From a checkpoint of a small transformer trained on Wikipedia.
Training: a variant of Adam for these matrices, 121M tokens, 7386 steps.
Each number is 128 + 24 x the weight over its row's rms, rounded and kept within 0 to 255. Layers, rows and columns count from 0. Numbers have three digits each. The size before them is the row's rms in percent of the matrix's.

# up: layer 4 MLP up, 512x224, rms 0.0982, rows 3-10, columns 0-111
# down: layer 4 MLP down (transposed), 512x224, rms 0.0926, rows 3-10, columns 0-111
# gate: layer 4 MLP gate, 512x224, rms 0.103, rows 4-11, columns 0-111
up3 096:166113179128162099169125120130117107150119150141119132145121144140130138120122141100117155138134145117142162113131174135120149124120127089147144122149089138116168133126112120147143115137100106100113122126166182138123117109186164108151139168120124164098162114103129099123113155146110117140093074158130149171075111119109139135174141163163
down3 095:132077136126124142148158125116143121176104147105113149143111124141151130119188121131119104130138148117122118104145114143168174130113129132071131156125144122120113169157162156094143129131144125142118138114119115125099155118135108101150164129116128145128134107098142173087144122134108104161128139114158108103099137153125117095118113142122
gate4 096:128100138090130119159104140142136105098102125121100142115112096130120156130104130150107123144146126127119119124091102127147093104122138135093155117137140098103153166116087154111107097095117146134145126125110126078165120092145119141096119110192181187132080117114135157103127119145147131088103104094109101107124135115100137135157112104089
up4 097:159119142139141122123117103130114110127135123110163113115121139111145118108186190096117129137165157131145153158169154084154148124096145123123107131157111181099127126116116136108142147125131146125125132085111140141112105131120120116139155084096113133172129159139132115157078076115115183109145125154127150122155148169133163115094079124157
down4 099:115128141165096154135093137155099118083129191097111140171115144142140137139165140155113122087117127129152186114112135138133128114120164107146118125146111120113158099166133129115139143113134125137125127143129103110141137100099097171105180110133130156134067149147164080126160126148176078109099141145163138133090128101117139151102166165155
gate5 092:136145128115150087093128151090106093099124121119168161094100102129090132150121083139112129183106107106167100130119107147140169134113143103071130182125134156160097132136107136107145147138148103136163141096111130135145108100135136154120139132114143113141139110130089143104111120140113151163105120115110117099152154140184138134093150139142
up5 098:100125121126081146134150133107140084114139135146103158162140114127134093127086143163121123114146153110128091106111125125144095129128098179139126142128113127141135181125160111133112123131103096131142100104149140117084079096183136132132151093127115075117147160134145083161110140141154129122097103143119131152101137117143136165148129159095
down5 100:124136168067138116104097151128120117114125115179160144133160115140123120070131091104122116103141072121174089118157130149134139115110121110140140130095133148097135118136136091128151118132153128123110145108141110147132158079104108146137134171129122136134095111156131108123069132185143146124098117113116130148130166118089119126131117111121
gate6 103:151143129160157152086133155091137092177107133118110106160127133128137149081142128105115095120105107141145113173113153134167110153142139090143122110119125112104093133111099177104119139113120159109172097130175141096120109079141161137126146129135133138143101145109141146115123142119098080149067118095081150137084107118146143134092148138160
up6 101:150103149122062147084156131098141108140141163109071133095112092145138125105164155139133162129105165163163129121103128100143151122147156124176114124142150115091159143135115110162114120090133149135128157169125111135111137151109113108168165133121124157149146133086143124119105134120053132145122110103104125114124097099145116058161111160135
down6 103:112108158089104130120184114127135118146140085130107118134125115090141099099138100153100152104156155129103117171172146150105146116164118116143096140133078136097123102180110117112123111114130154170116164140142146095070139126146122103146156115131134087145122120117120091132116113138130148150157132118143146137153146102145093115091124148134
gate7 100:104144151136150156130148099073081098086156063137105177137137091141099137120131160157112090176100128181107124131131145129116111112147120167115098103078089123155114132131129114154085154154161111136135105123177145146111137120093138098136154128171138113143118122140140103127128145123162108094127123131107133166067170149130113120140117122166
up7 102:117117139143166149117153118101060126119103126126079103105142111127127178147096127144105129159094098160112097163138142138090113147128130138134122075128135162137129127120109133136084120120159096143134111115118089145099139117147172152139103130178127148142145110152145125114137114115108112105124111085125102161099115157077124117119145161143
down7 101:138130127114118074141143102168137146085167042189133091127110162141137142105155124095125136123128131102148120144130136099117147148118088099148137118099130147144152146146128169114158120114136143113122130122126108121136159091146063085144141090105124118088151100087113137101113122128122127148133152140120117166160155120141157078110133149144
gate8 098:129143076152155109101122147138108092121122089079118160117097155132143119140142119149155191132147116136156175136119158149164158142153149115143100111147136102121110170119178168109144096133163096134118136144176081106159097129114127083121159144105123125146131118123114133109135155100110109149135133093124128122104172142145178095154082109145
up8 095:104144103126135091122122149129101129103154104085146143104079149185099072165169095147185142082166111115129146139128116139105152091176137134130100131150128127113119161126117102086145128157123122114149114123124129162132120127109138148163160116091161065137122137164119108153129133140142122104131129150119128114142100166130155163150066118109
down8 100:100115114143125123132083163153133148110107076123109120127100111157121126103150129168148123144127119114161089138109169160145159136119136144135067120123146068096100130188171114128125141152162134109102113112104106132076167124130145155146148107090167096149180105119126105139160141113156117166093151137084133077120136113102136144127131142137
gate9 092:159136143125138123128119165116115168122120078170125108125141111152144118143088132137117114144128126154114171157124127094154175116111133104183118156114137069097104123135129135150102108140115082147157151119093123109136107122076114144127097088133125152170152073153108117117132167114121123132139108143175131105141106136173129074132134109091
up9 096:130157126136154149127131130149113141110126137113075136154125142121108151145152105129138112124132100092133176136153142145126127125096162103148118117175118160069126117156118208154121146098161137112130126108130099112114076140142113107108110132126117150164175118139149158102132161099136175101119129138139092068130110176137148121083119123141
down9 095:152102161109086121134106143112150173121136145151135108106105139111170104093136122177154127144143129149121153093073124104090189127135106108152119117152130124129119141133164123070092173143144115128131106072152123142153100125092105096121147120158107146171096087157107126113157138089112101118147129155144140155126132144148106122162138158131
gate10 102:155192157100101161128116103109099123139119134091155107122163123127103112080103140134141127134150125157127087107128140153093135140134112128130096128131070102131111115123109154110111114135128095166088144113108115121112081105075077095155135144089142116112135174178121123110145153161116183091100137090147105125101155140128104100162136137128
up10 098:157137131083139151137133131111112122120119129128139108126152127137103146096106148144115123183123120139152147118188125175110133072125152131103147109137148125148117106072147121124125140152136107142082112157112143100138124107121155072077099130146100102117099139127100132082116163134125108141101153103150146159106113149136108126119180138129
down10 096:103160105117127090138106101127113156141091107135079083125131135092142120115067126124153143113151137138131178153122111131127116127112166176127157093119153102136082145122131149110130122141125135116075080134131126144131164115137143121124159106163101132111117136134110138108130138162138118140151119126155116151106131112097150128107154150114
gate11 104:147124140144156123114108107133132136127120136127146146112114128124136129123105080160120163159176151148114111119129116122129136157118143192155118102135105113166112130125092174129113101140105115156127121113198135150170103142089118096124138131119119122111145146115121182122122127124155161156129125114115116134123130094146184153138099100100